Weights of a small GPT-style language model, trained from scratch on English Wikipedia.
Size: 11 layers, MLP 768 tanh GELU, 4.29M parameters.
Architecture: LayerNorm before each block, learned positions, tied embeddings.
Each number is 128 + 32 x the weight over its row's rms, rounded and kept within 0 to 255. Layers, rows and columns count from 0. Numbers have three digits each. The size before them is the row's rms in percent of the matrix's.

# q: layer 5 attention query, 256x128, rms 0.0893, rows 0-63, columns 0-63
# k: layer 5 attention key, 256x128, rms 0.0747, rows 0-63, columns 0-63
# v: layer 5 attention value, 256x128, rms 0.0577, rows 0-35, columns 0-63
# o: layer 5 attention output (transposed), 256x128, rms 0.0734, rows 0-35, columns 0-63
q0 107:137128117146161117159188209065083107120166098142138116170127147170146167096146104119099153113085130191119068157185214114099153195170098161113149104119103118118129167086136126110080161159143146
k0 098:108129141109120140142158143074126143089126133165097122177133147120255124144129111138126113144121115219119131153152152136117122149114124124105132099115121247083127128106144163136130112125106150
q1 122:116147066147165109143195149105097120095156156125093128129108120111176133141094141155112089132078086195072171153157193137142144162078102118157077109110080162071123111137100097144128154121188111
k1 105:148110112123121165137183108110130175136162140092103123120106097086194153119124159133115088160084092114116163142138145115163046160070145139191124153113126226122108097161105140158149104027136100
q2 117:136148173123079074130141099163130121165075147092174165160124106091088090113108145146134120156134102055158173129157111164148121097143170047159153170093084110156140133182119173142119136108158099
k2 099:137157105125140062124128123125134133113096135138194177085137121138000135126119137155105178093142139060125135120140159118121160123170108120126159162091107000136114132126121142136118137149131127
q3 112:089118202101082115199073147099117109116070174178126136159124103152104139153115083184133117124169122143144160127105176092139163167105150138124178127153083072132174155139113177159141144149106091
k3 097:088154147107131123146126131079096109106111166160101115220135180112255152123119086113123109094150182217094165129136170099112189128118138163124139100113103100114159162121102116130152137189153130
q4 130:126111163141122138054157099169168136192073138093176134123183120114140109133111155163150100113159143144120038157078097146117129108191144137092153122126112135148153082118136091098146094137099132
k4 130:134097186152090154107136103171175162198073134101140133183142108151188128152130083127164125125146126130100046128083077155113135086205173119115130103160159170154135112135119123116144135122109166
q5 120:168054142129084165132138068134136147152147122129159075117114151126100168120160117145170112094117137107118056128109103082160136109141116149130092091162109103149210192146139140136139149116098185
k5 108:104099135163130145136109131136160137157115119120171113101125122114075125140132099111141140095136189131117075128122129079137207113168133128102071080151118000116163200066116133108100198178141191
q6 126:122092113122132199097141162132109110170102104120161151100173128104133083107078125131157096134095123146156055119109089088140133209140156156120104108137139133110105088077160139130102137123099172
k6 148:146097163102121179093161128178098135196082098122127140122124148131130123141126132124118155100120120109124086107104081130117124142189155133116140124156178162114117107122136141131077126113098201
q7 118:065097186067137093174130142126106170105102110117116153156110150114118093114141135155162129103129111083142095049118136147174120156099123120123123121057129121180128164165128216122135163156160135
k7 123:058138125107179111140128155100070135115114116114129177119145092114034101113141159136118117109113124080179098073186125121126179175104131106110099143080083050163103171162103152162104138122190136
q8 127:125188093082150127112083138127135136147170165081115150083136159181111160139124098144184178112109173125151079092066112105163133136132103143103050130153087105164167144127069182087129162164145076
k8 097:125149094103141135113113107099099133105140136148082137129124150145235124129118115146168140147106140189116127115086134109120202144124079117079104075122116091142168178126066157100111128213169111
q9 106:101136127127111108114081118220191066154126140122157143106111122126132113149125090139153108130132162129094091129120143170110132115163078154099126172114151127156198058125120116104163098146127123
k9 100:136139115125100130122139110158136117113110140149054121158136142089255126131116099157128106138117137215094095132121097159119138092116090116104133069116141228162149126132123114111197137161138137
q10 137:115068139137132114096135127118073111114111145145123098149160147109134130150178116155089142121143162154130043137173162124072146159213122134098130127130139111179161200109186145076089157130106155
k10 102:138124148148133121132151134122118093087131138175101132160113167126255112126142092129128111128129136234121086132116138140134166137151126083099124103099128238159113135110157135124140127145154181
q11 118:172145124177044165105147049108183101140146097131160134091137125122095187137145127122068135127164152078102144160155128071113114099132101080172135149178132105157165112156113103126149097129101125
k11 100:142124116151088110106125111112165133126111121154196109107133143117009139157162093132123179119142162109105146162103142109108176144172113117108145129134125000138132149096154106119119140181114155
q12 136:076153096108192094177085189121077075131118122185098126075149169146108144126156161104139132087118086097155134087128173157076142164096122160110130143126081085087135129068158140122113130177109133
k12 108:107139128129106130127125155106102117074113117169084131144135170127255114127120114113127088123123093174084136102147127133115191143062085107107123100137129134113147121122152124103141109233115122
q13 145:155157159098135126019126079090150119126153117114153193107157131121130108148105112130137124215095175156130122180144126131096120081181143094134124136068137174179112109124114128074120114094125076
k13 134:176125150132093137052112076088176135133107127119211149127124097135035126153153107162126156155104140102141104198105150158112112097220165087094147131063120165170169099127136158072121105074106124
q14 111:123155144181116119171144131176100091133160158153118109185087146075143165137040079121082100202156131157137223158119158171066134159155134147127139124125151111092149131117096116135142112132130111
k14 099:149149136139141134133109114161115102068111154131092139183112143102255180102100085112126075145164118202106183125129161139131116149132156141126142121128137255121153096104099106142175117109114101
q15 137:141069151110167135176129136140122130133101167122102133163146113120201141108135080190137114140104098175131116131086151173174121187097110154116180060097129170102153081114137174103156114131094132
k15 111:147133151125158176157099118123126138178156129098068141156120115120165143116138122121137077115091130121138131100147098182144061140088149122176105129099115255143141121150111137159153161015144110
q16 144:087150133094106093135159157128068078129116139159112169165120149060131159096094123146114103135137101159095140114202176130038126162158131080139161125059074123123132163124164131170146137102163153
k16 136:097150115128121116143132117096109095069120131158130157139137151072164160114081147127107073128169087141052148110197194136100107140159148117159167131074116177129124102115179127172154135096140159
q17 132:186125156105192134167148118152113193182132161120130143121147121081122141098048154097190117190070087113128167121081115097144128166127151095119167102148131135113126196139114153080125167136118120
k17 121:142106174078177129144123133174149154170131184077182133070128130133005163114084153127132137154122090082133151102137137138159129127142164156125115175108138042144173172116113179081123144104122104
q18 131:064071090169175158164126159123112133147153109183130077160172156161111140143175133120110125088133168154142103135075153086145138174169133189110181086161131111104092195103159154137121173141065153
k18 101:124071132134158100150153183128134121127120132153048123208116168135255117153147117127131130084140131193130115092101124092133171133122114143089165097164124185098162149107159121118100129193130134
q19 127:138120083113148146074084152139098161097159126105128176103092137150123132145045137119182161191121131153161144081106120128120139128080129157117108116111140142093100118123110147162075129128125140
k19 123:135096140103153166073109109121075170132172110096141152115128137112190105142063149119141122158123121194139153121089089087134116150104129155085138123114145214067116098143107157165087111128139132
q20 118:115086086190182131208132177174135099138136142146102159161139107124137104130148105176114111085169142180151081122102154089139145176107136136109172105136081097134108159082160151153131170156064204
k20 100:125089121112125120138140163118148114136164161184035119169109208126255148112090094113143104113167111196102097112130097108117174115111111119126128111124126179127121133144136098149121138153110141
q21 113:153170079129158126088152141068094146143162136067114114111128117162103161097071117122128165152122120135122177161151153116130125142086154148157073164168096142127131154113083129132112112104120081
k21 104:151156118140150113102115142079113147085124141118186133088134126146000146156124163138139180127119118051119168159101159124117132164139148166157131177145119029114151156104101184090114102171098120
q22 136:131036142203106140088177105178171143178107114103124122151158087100095132078089141142133105104133128092102120126163094124121127123153141082168143125119090124124116153164141170171147160095133171
k22 105:120084123150131093135171127151130148134090130094157139104132143100000135131102126140124195102167142041115108108138145120138155140160151126141136143127142004133124145125164125142107146134128162
q23 125:101068150146127086058182096122123149117142153126174152168134120109121147128075114156113130145162188161082045172168199092071145112234148111102135121097096128160156175141083107107114156109181151
k23 111:131118134135107098091156104121172161086095147150158120195134120118248132113110108174130112123149134224083076166119190098130170117202158084101146084114105169132162141126117121145119134127142182
q24 114:158102099155109183068118172194059109162106152049147137036119125115102128106136129096124156142138120067155061096151085157121119150133141149151061157150164097164113127112159119140107123130107174
k24 111:138156092137144134125123117166048091111112121113156158032119150119074137142112116131105181112144148131110115123084100134144166156181113117100100124133151021145108143107134111127069194220118193
q25 115:145156119091101141084130057085178142106153147122136101068120138130121111145104122161156119179096101126115137118114078128141109064053177105120088129150118153116143081154124145121164110104133077
k25 099:142128132130132170123099104135162163165148094083177151085135083121000152107131155129117147144093140022129102114122106138125096107148143149134119136150113061118159142116121126123124119070129120
q26 099:118133120118224144161112225105084079155091145139096088094171137147108089093184184067110146102115090096157162116114134170106124181102149146154145134137118125126101144074200114127106147154107124
k26 109:129149111110168097181120199114077096119096101148137117057146167186126127132154163130115156123157071086132125099141145166116154143090136129132125174152151045142117121116186134057113128255094120
q27 136:155156104132085135090137093078121070113138155152122148109115138066106136135076140131125103160128108134084160151193115081083115099136140097168095144100133105145094163127134133178121173092118140
k27 112:143149122152113098078126123123135113100139098148175127084106160089023154133118134138106177130168156083099147151142174079090167128196148108141143175096121015101115142089171105092091145147127127
q28 123:140073142110193096110120148086120170102169151110093127133117128177133148112193119115121138121088146129122071151160159157137156119141116149137081130101131123173127204136132145051101174128141131
k28 140:105109112121168090179164127113115101057141143121092135106120118153144115125151131194106120133107145153157075140138172139145157131093134103133090127120069144210164203161118218062096163153142123
q29 149:140088146206107131117182112159171139116138133136160084154151138141091155124109084164111160115182193137138100184067143089159156072177094135113141111190116100134116134123096090134116152142110142
k29 100:113123122180101104116148120164136155108125149162105109186105156147241112116118075127147155130153155236102118142111159083154216091148102115088158092153134127126136153102082089118120162184116128
q30 127:165126040180180181082141134165104159142173131099145087091136144149119157087115130107135178118149166140117103158119148083105123132139118187092099120218165117105092145111115058141081129148124143
k30 108:156121113137164140107140135167133139120143132166116084119117139156229136117099114097158162153150079228106122160094070073143149132131085124105117106185158155098104130111123111116065126195105140
q31 118:063213129102092107173105108142118050146131118143156148119131169127091091177112123170122105113137113110152183145109198121126144137140126121117192146159128084115114076092119096103166119181125131
k31 097:128169143122091111118097122145161096098119135150089113171143154153255150148143104141141093158119101205110159131141143129098205127120088130093152108134134094134163102114121082114154108195119114
q32 119:098062137107164109070156139116138153136119085132108139131153114123116109154133183108167105122137125092126189061147136131124113135144155129152154145087138142150091129145122172101168165099156129
k32 096:122115135139154103114149144114139142136092105100141136090142098127000107123170158152088145090131105009143119100155122139144115146132160110133124167123115066144124126143152150118137104100154144
q33 102:168203118132135186105102081093166108112164139140156108109120155146138138143163127102146129185079134106122171149093088134135099138118094159124111125092122157095157055134133173140174108127049080
k33 103:147100126121101157126093135120117139145118099125158115116158121115000134157180117118149124140084144036115162135078077155097092127128128155141104134103120147135146143111149106121140109069119101
q34 115:153128122071142085106177116097135197138161135094094098127133115108113189079040166109113161174109124107095162105154148158082132115112122131151133147080100160143143197178059144138112151096187069
k34 102:111120118148136109124145114117120166099138117082178114065138087108000111110103145128117160147150110061120146133129181133135082180124152120149136156106083046115158155146118155147127107113135097
q35 093:152138121141206147126135209114108120154151187094162159131149113126109150143135136101140175193091132193134061183115162141218134158158112138137119129153114115091121178092145098071056161138094128
k35 095:156132135071147133142144128111090135086115163128114151141107147145255134138103115142119117114138134208100138119079152136135154103124138117094143130136142188110145168102126144089077158192112144
q36 124:168044110126166117102175128078123117092174135115146161096134122163113131116133073149137152179081151149136116173163180127163141166159118111134108116119111099161114191126133159119077182138098159
k36 103:148083098116141094137167104091100143064146164142123137129126163102225120144150132186099155111113163230090128149138179112116210153128134105110137107077115139158116176111104147107108184160122184
q37 140:088156107097099104113109139096117121088146098164084146160118118159207124117105146156096108126094128169072130118152180118025121146101096136112104131077061155126088090123060176158174126119161091
k37 107:102118111123140165120115109081154128110162114127066105146138122114152158093132134115133112145116129133131140158152129112114044136092102122182109145104106247128127097168139110168172091041157078
q38 121:115069138133081123114084086154143181116159145126123094147106106124131221164098100121154092120174166154081134116154152087174143094068088188148135122148157120095164142185121101171151100112153138
k38 138:091094111104124149157109090142126169110185145120097114134104103091027164144079094091138073145164147115122165149158134071183107133107100141186124122154128097090132188145110121200124155105153164
q39 123:178197107087161123109204109078115056144127192128158126118141144079102155125073143196106133194116138165089154176139134094137116136159145088121146125125130132149137153090112107078123115137106116
k39 132:230140164106103134097122114114135134128116142131164119132104131126165180138125116168135150163115099208017158168103165135092153110207173139128161139092128109092173113071136130075083138135091132
q40 141:146129163074105102164122104108056152129112143159146154126081152088122148133117106148148121131108129126069057074172111117156147126137168098121149103113128100114208206138160160099106164118154163
k40 121:133152168068087142168151137120117108116119159179162152124100144075177149109114130154138099126108125190118102094166143118123182125139163118117117092089111061090158185098159171116118217131153186
q41 127:128106130137076116160052127125134126106177120104089185122077131137109165139174115106141125091122094075135175060173132160168144133083118166149119131083123102099146138161145162140138162131131128
k41 111:071119095120118089162108140103103132058151117166117149091111152105055137132131119132114152080152131054162168092153115139122163163082079139142123149096103000131129160144165133146135146180171160
q42 116:071161188086119112135111106139178095164127140120173163127171115119074083181096137152140118156132156125143134142089135122166134085171140108178161136149094095160190150115113155078108089121136084
k42 101:171167158105102111116113140102138107112100137166157168187125142137211127137131099180127134110170160169117134148121150118117214081143151111070175096122143079134187125113114127068127100227124128
q43 128:155158135053092122113097117072107079082154130117099091120116119117164151160124100131137085155050121141109211115159131169126117172091110162141126124098151163104152110146150143154147085072128089
k43 101:154152118102133172148086118098137115121170086120125121096135103103065148132141163115109091143103124078158178134163112153137035147120155138202115156093138196124141104118145147158149111045152109
q44 114:174117145134131186169186143100131130173109135138131104128166142155131109093123146148118122117098149139123090174115089094158096125128125099153109129129107165147062114112170122131109075094048119
k44 099:155143157142134164094118146117133124205146154102135131112122125150000131146154153121131169120125167049131121155110128134155083108169147117176140165145137097139126121112150140099093153099112133
q45 133:104176144131138128073104123162128148153130138110188195133121146123101043131088119114178150172129150098183111134064096145136136132147147091068142124136102110140120117116066140130151137158120125
k45 111:101138140111117096110100149156122154123092139147171162150134159142247106130112111158153151139116101167112105133100139110099178069171119171070127098123150080118166127135078116123127113200112149
q46 118:115096194116150147173142123133173105155113103161130105153143113086152083146150155125142124107116127154131047104108097110169126167158136090106128106131120180160114117150162149082113148124149129
k46 106:130128177077115136138163147147153132211158123071137115166133088127085109141142142121129118116102139057169068119144120177149062111146167117145119114133117208162124110145135150114123112025161147
q47 119:139098122138085115150154103143104103106125142150101094147130126106131151092164126097107085121131117088095255112152110138085103134121100145161172152100194142124131108166177146183184131094128117
k47 103:134099133178152124152142157155127098135139095116138102092157123117000140128147151128098101116127106014164143115136093159117101131136175165141142169112120085140117112112148123163154125090145119
q48 114:103173085163148112056079164171118126123123169103130150127127104130139162144130116118108127149227136190083065182161171147086152107177125115119092155132073116128163117119119064137103114110161152
k48 100:149149108117099144113128105105112117098123136154140126149124134142255125145112096120156090145166131224078106148108140131126118078127132119126121080140119242093124107145132111142123138162125144
q49 143:165222114079093136156084169118129010181082139172130127113128151065119129136127155110102133121127116140108151139137118134084116142168109116142167151132131121139162126067164115118130127139096101
k49 117:144181138132122151109117144121122085111127107162120108153137182121226142135145115126130113129138144183062156117120145152067122124170123106104140125072157172096145082061180114076125117179098118
q50 142:112084078128138085102130159083105143064133133125142137119120129175127154174115058198125158140127146150140088182131204125128177171169120120096099119161127090152122174099094137104099180165120174
k50 099:139113133128145124104146126113110135068140130135094125160128153138255129158130097144126132126107148255087117129112167104124189131108110127110119103139122172112129142116117149134141140154129138
q51 135:095119043159125161159145133179136139148157152112119124057134126084145175150125164161123080127112084135082100144153155130150119113089130126146075121164091102060122107115180069137165132121141130
k51 158:161141095165096185168136088181148170123132145114110118045081126083184210148130139137099113111112090145060145118146140101164117128097097156163112111197144090096155123128145069121076143154129163
q52 128:157103125192103141192171178142133165138144105104108074110076115118117205109178186085068136099088109088102154124175170117141136139116111161195101147183120105127114139156150130130094167124165149
k52 110:093144097146090113159165153140112120097142120102144076061146109136000138135161136132062164071130147076147165146131152119161140161120113110132123151162125016115093174136175124123100151169127136
q53 122:116045162133162096145130165133130130127128135126103119132133122141079127122148131110138119079145126068164199099081131155172145142063144186145115129139185122129204149145137147131126077155105115
k53 111:095107130156167099177098165126064107116120135155154137144156137152106102105135134149096101103157136111159131121114102128149213140110123135118123126145149023147156150126118160105171136204123131
q54 124:157119073114132121132115172056066117092169113139091121088093161168120164145167134101080153118119144124092129142160151126131114149119147182131097152119161103138145163111137150122089161137052105
k54 113:129097091114131119145126141078083096048169125185103119104088151118158154132144127137112158108104134189091180126117154095108155174115101123129139137104110127119128184078149163112091161207120111
q55 118:147142049117130142164086150096119039078144150188098149096110152110157165145175094128049097167163114189097156164162153147086129140146140132166106124127159103102112114082148119158121166118093151
k55 103:168124092130123171108146117116114097118170132156092149137120141112255142172167126127106096135148126211091149147135112127133107157114141137145137103083126255103104105112176105153126122105120113
q56 121:125165159103086129151110113150118121151164132134113131133107125070120207143180175060112107084128107100065194093133136178171122145155123126177128145084130147070187144170167103098175157109198092
k56 099:104144128120112110173129126140127125129111138096145152094136085112000129118163151129116108079138099002178167098135134189164078158124125149209139165121112062157137173132151118089136144094152121
q57 101:142166156149089148179113105132133100134095130174172120150093146124121157171105109130103098130200164164143158162107135094180149104131126179132164086162173117095205102124126111129099085131086109
k57 092:132142172105112151128115130150110110126135153173109114208111134138237163128122071108141060128133132226101165175096131087130156089126143153115162084130144200075126144100112106124156112152111145
q58 141:097211138112109071164113170118104105128113130116101083146106138125106138121119125123084155178130069075125241155135154169091130133091124125149161173106109105099126119124082137143154117140134041
k58 124:121197086149157070148092133085098134039122129143138114126156161116131160117144142145106146133166110149071224157124166127095169153093108141131151152110131077090146127107150107105170103204115051
q59 122:106077052089090118110073133184067122111145134134113191107108128153142120111053135138162103141124146130142133090187142133096133172124089124136078134063137116112118112136138155181111126124157175
k59 120:131102118113106135088144090114082119085102109128075167074108158067153125119077159110124084121113137159145134111197090116100125184086104112114125109093143162121102105163135148179171136141166179
q60 138:073119202091197076193145180051129133108127133119115150162134129168100100127181153149109156095139118112166099101078174148133155153135160125113200137113083096180148161111116192065129191170140083
k60 104:105140124089091101157124157046097133100131120147129144207139162169231097123159114152123146068152110179109113136138166126104226143122140114078118107123103081148166134152117128088150114192128112
q61 099:087160101052155073183109142147134091169106119094170115134116115138125102134109115189102111132169140160171065139134171111099174131105102137079121097154096094169161158106057105135105059157140108
k61 095:131166128120116113118126117105159113102127151167083133179121155163255138119119118134144083144145125255094141150132150105103168112127126147134106072140140166100164108132086143136127109204135121
q62 122:169141152154132125113179145084071165055160092108146122151146144201140140122115083159103141135116146151167129130089146160126154172117137180075148098090133127142193092122068166108114101153093082
k62 096:122107153129110177126112142104114140117146145154122118196152117145255125112142069116140111147101128221110143159090121141127140151104118150106128084104096238103122123131086144147180113120108119
q63 126:140076085206201148172097167175128115110166121138107165126123125123141144156230137098067138131167102148141114145144172181145147130155148163125155148122153131067109092105148078101124181132096105
k63 106:134104117138120123149132134151131142101152163161087112119128156137255111151163110119112086066155094196131121126136123155144115132081102148121149095134126254138140104149137110150143133137117136
v0 114:090056150148138125102128089109200112137150109124075074116105144150144116153230151119158124139096156145113171141104098129129120122108123171164138138086157137154125116126115156106163140139097127
o0 101:148132103124104141136153176122082126120116135174235146102124142130046120090102160114084184125113116096130140146142129104127153123147148100102119146164179053092113147102106110108076138185102157
v1 084:064205150119116108154122141145110119153105155099125055104077129139047175158136142141075125159169115063184179084152160150115135133107099155137150190118104083114118132136118124114134131158114103
o1 090:132097150138115144132128118119163137126114117166109136186114122121255121107114105091145103138131127204131120125126099133156124115148149112103146109103102255132140105125105124094090139093129138
v2 122:121108175098124167088088186121114121143110105133145146115149127129146059076135154113167128096151149124169123147136098097134136137162140139114119116055116130152092107126140143172104120145094135
o2 133:138172093155153124113133115196141124118158137095121141159116120092122133150118069131066097156098116160132115137060175104255107080065099197115106105150129156113155140098111099174153158102076109
v3 099:145115116099127150136016109136056139095130139162102152121187117063178091088145148069154123088116106125134103128146114094113110158120155130105067092130107181115109102119141102159142126122170196
o3 091:149134108125161094150177135114113080141133143109153123070142156120000131102136098162135144137116127121123159143114132156120197139162121143132153126124143000153151146097098132146121105190125085
v4 133:138186139100165102081151150068106113120129200141127160159137161169108155136055114117141097177127150095116120072125129169124107125118182124170191114063142161089137073139089116126106086146124068
o4 128:136106118160120122101126111185168138100125159157134129055123126103110164158186136126149120094148143101114129178123117101117203124111091091123123116127103102118180103168157141095132151163129180
v5 107:125071109121114156144056167163157157125106135176116149110155156091133163061221089087141146090150154095135139126118114124120134208151078108121096156132150121139149148114158100121128154127117160
o5 105:165129126147172102143141137070162113101169115114111105123096122180185117124089107165083141151120099161124153107125160156180141126090155130171165138087102160159155154070081141074124121131135049
v6 117:112179134170146143133164152120093103093155147120132153099151096124146125181156201143047127123105102150133103126129150144116123127171090117115124169168083144122073161101187123105133153134149084
o6 122:129054148085145110158073119128138124167121140162117099139103172110105188093119128105205101162130148130158179087151112091122149148064160147113118110134155072077167126107054148167108124117141161
v7 106:138163140153121102168130071143160103137096111173101077130136116094113142154146153121098157072119155142115123159128133080133153172118140142161102125129119090142160163114071127109097164138114184
o7 091:100126131121134167140119137144095144127150110093117167147118115171183113113134154115106094149153113138157114088108105180126025111133127151094112135122138255103114086151130125144115105075112096
v8 122:172113115208117163146091138148166135140109140133079065102106120138109180151152110102083103134193120130102136153135115133119128132097142122135133157121132116125155074158085120132141127150145171
o8 118:103128151089156099093150143137112120071121114161188177132100098086166081093114125132113115085071148177165146123084150155130178118191122108116154123062125159137138159150138165090094123168113112
v9 128:158103074123113089133140142135146132154118194141115138139141097135127190084134114143050151136171145120075088168156150079097138169176090074123123144172140123171171169141151099112095148121147158
o9 138:094140122120152125108071126158127113155163070135118173102146071133115097159118119146156126165123099112161129093136150179152169114101110138135243134091181146065120081114145153181168110129167067
v10 096:164089127206119113095129056091153140130099100106114137125138084155150145155144124114162142126163142165150193173122115118090138116148140139135160183118134136117100096126071145183115094128112113
o10 089:101137146035151104122129145160069133103163137117201135092130120137074102134126184153120138092102103095132083112149167127144145125103110163134086122134136000119092173131170131120136153162117156
v11 118:125137145168150128123125156087112087114098112139113186153126166136132096117139115114125160145169131103146160089123090168109110139138152151089183166154154127112081090107099173150099149137103117
o11 120:130135114135140155118166115201148088109181176107111152074118099074099156127080148126166113134125114131132111131127174134208125120120105136170113132122159115137172115159141139096149120095137152
v12 125:130082136179120174169109162114100189127139099151099094149081125152118164147071113077141094148134132108141175075085134131135169187077144171112169131132113118084174158155144112184104122140137141
o12 131:154174095126122091085128131116160093070142104126143100106087112176137110113141169142090127146103132150128092155171118148063163149195127111133097087085075135159145129154145138086128128081134117
v13 098:108112202153194172142147126139163080124139094164122096085106125107083107167185186077103132105093092107126131145136125138205128148111164145164077127098110123115112093109131136112120182126127164
o13 092:117113094129111098120139123123074127102127179159132133168085211111254140087071114116098097159130147215131155125125112130096191112126123130113106126143153176095131134112079130145104130183118140
v14 095:175134173131151152144124171173122118137148112071119091084131167121141090136190145119152115097069139128162113133130146111139120195089105112113046089124091136116104135084145097120150164130114155
o14 085:152134117116094086106119126071120114109128141175170121154134198127086121075112082116120157142147169147102168162133157079165249081126131155153111117128109076108129146068039136160100093175121129
v15 120:086154085089099141102070155093082168136138143158114142145072092140130065137083095104132107137124183114119139126121148124088124096145141094133136092128170142089109127123094125167149137132120147
o15 131:212114140157153152152153087217182119131112169116127131089086074107126174161144115147103132140124093152107167136106089145106165161185190098159120152150156088131161140115138089119119162130150123
v16 135:173083133206159167128115155167140153123101146126134110118146136122135181117162131081111136095141115115113141153123132128191121140148117159120152172210134118099157123139124064137101149138131130
o16 139:110128134047162125055107144059137116118144095118114136121114133173107147121110135157182133119081196113162088112143164100112139115159145137132129134103123150125162107119117192115131120112147081
v17 101:135147154125183147087089104109061185119140188134072200113143147152130126138021156132187142151162121124124151107182145184083140129152090079114097140083113150152132150164142126171168157140100146
o17 100:140190149105170092155126169155141092094104108147152105134121096104131098105171152108168151154113103131154141128081093136163201137120126132104198085142106083144141120146124124107046067187107081
v18 114:117104105110110099061086082135121137162122226127136123119119171132135134138039066164184116209166134130116123108146096147065138098126141101143131105081135129093119108142090125171164052142080118
o18 110:142147162144126146119102129169149119126125131139143144115136054113151123165222148130076158053115106102132130178110104122136067125128098132163124143132051176134093123168151151140108150070106145
v19 097:150179161076101127149102132095091102127109180098145118089126135135167141131123102125114141164103101098141102095172101144142080099066172108114148147149097154063082115135138144171159077123101093
o19 088:129110140161124075094161109110149138106132144150144131145123136103073139121166113144148165078137159122112165152114173078129235130153128126134129120118077000179157142122116098093121150177141152
v20 106:157174085110141139083161110162092159122160112057154138128142097100137109139034101113124125200109166177123124150177181118143108151146111158127117118122129142154093117113112088174133113086181117
o20 103:110139152122123116163083159123145086126086111153129145148133129131019125126169129101126119101126146063127128080116123152126206106101091156113133120114119005139130150132163166133133108204118147
v21 101:077121128121085117077112103125167094131147172081149147097097101154127082154145175131101092147133190101119105129193125202057111108152107071122105168138101142131100092112122197138200126149083114
o21 097:151100160094122135174108098191150175169106178134105090172101120065199147084145135111116109147085098138139204163140095093136169098078164141145155136113137110100135156105098093084096151149086162
v22 128:184140077116145134179159150122099170126146087147131155165170090073112104054130134088071137144108134141102104121155142132157136143130198077117117088173167126165159187113118091111054147110148135
o22 130:131136115181122128082089083169174139111143082063077161157129102166175149189121153182158085137169135140122128092082118187076140118180099119077104148078168131110143100155177134135196083169141055
v23 095:087124137147091093184121134154172134114133169152153113111122125120112132091151093118084125070143099082069090070134128125134166131097132114093151140157121130078124142140144112139108071154150170
o23 086:103126092143119156129136111106147160130155155134101097148107121159153127149146100131101118132131112146145147156172124149077070120154133108178133125097074255133122098162088168098157125011148122
v24 113:110102109097134133111182106149114116116118094138133111082159119105152109137112181170135106143117098140113055150169091105092117126126102124111133132140121132126097128095244129121119102137125142
o24 120:093125117145139153107108150122135145144116093142154124208116104101126142125182115161101139081166106140137192140090187123143033115055086161132082130106119099122133151133066155141163074094095136
v25 123:153072125197210133097096146135125163175120118108094154148133165126127098157143117131185138163118154105168174106100142159119157199126114175094127187076160124154132111129108137155124185122087135
o25 130:154187113095146128136151142092147058122139091142113113136150121160131134100080168136126124133121093137105093138158137072171134139115135140129135122109169153123116205089117138118123146130095085
v26 116:151079122090121104106107083106133090140133170126128172147169110097133156062068094155131132149130177127091113168194127079140132146192151051137112094093144119205152102148088095124108080130099154
o26 118:101156138167147122121124157155140141154115080075124132112148071149103114170178151170096107093124115067121118130039128148116083103108078156110177167109151110124134101176171106195158133189108044
v27 118:095100113136150123131235164118133159115173152112164065147144123125107131135112147143087145166113148165138144099126164122137122084126078117122155090133132149114102165104112148106173146092174142
o27 125:156120152126106160210052138107177111115091098168109094142117193109183130129146108047119123126140152098116160106171083163097144133122175105155090113172133113100129108121127112105102122144183143
v28 125:139129079098116106103122158156125121105140142137170190096101064120145115157078160110139124134174154127156099145163136165126122091146073114122053147150088132163085108124122096177154145137156136
o28 134:145165225066172104182092157128124143160073155103104093177113130114066149092088128131122123177111115106114167143128116113120167155133174179146194111133119096098137127118119141087144086104103096
v29 120:167085093171108121143168155169133175099153147068159088122133106093139179106033108206141099188130137133145111109121109098157133138113157089114085081143115113131113140084066072164165139133137186
o29 124:113161164105137156134057172107174066126108082150098115149132099105071102131169152124102104080120169095071167154101158159084103119164126147196135120062086131106135114174149200150129097108133065
v30 114:064193158084108117147176145067052107127104133131148056155124116137131075123064135125119104160111161148140155117104114140143114144158166142157209088124144141083140182117155196124118163130133081
o30 108:150106092194108166132134074216194119134103135095121185090111102144090162142203137087147120118136161088149114122135070166140105109107114095074056117154167093182168065161159129125114130120117180
v31 109:084133160184089137143094104099139100145081118143122132150103102170140186142109130128127099109225130126154153128121147128151123107131125165154170125076113116101149068164067131145101164121125067
o31 113:094109133091128094126120118168131193076109176096175140084119151149097091120123137110107112160100142130192063117115094153116145150124141089100102114135100149186116131132187140109136200104075177
v32 119:152045144132144145082066152170154173134157128135149167121199154148146069079165133087188126055132132097138080122086117150127135161142104153081089124121089149124132143121162129158110137125123169
o32 110:150177150114167119188146098086141085122159105141075044118138141106150143146122070155084133200114144172056128171174138091142179111138145116158165108182128091103122156084079137115147128155109080
v33 122:153032115175172154131147187153145145117143077053121077101158148135135152096139104126156103145110109089173166128138098116098142178108122178077105137156119123108175164130100138143136123160102186
o33 132:171199119082112139089153159051137063117180056149123093150117103148142114111115151140105097058127138163057136190167186117130133116177130153166123109115084107118160147114142158114112097095089091
v34 092:166153139154104177128133142159104166122129114080113185044059122159149079149134125116118087115121112062167099117082131165108124115079124148072100146168060122092124095160174129151172112158137111
o34 094:144120160087121082073144147112128120128102152129092077192148111112157111069080106141157128146098130154084164136167174083126164182129180125150171055111107161165120203128075159075128130100103132
v35 114:131132121106148091107120051138107085132111131165156165144152153118118127094076125156157136127159143145153149152162154096159121096151111127153081078053123116192131097123037109119146122094105115
o35 124:128151191131137117155146176146099136137099124087092140136180173171154059128125099095126110127141091128129078099106097180156166153133114140108151126145139145120076087108179113159122145164088102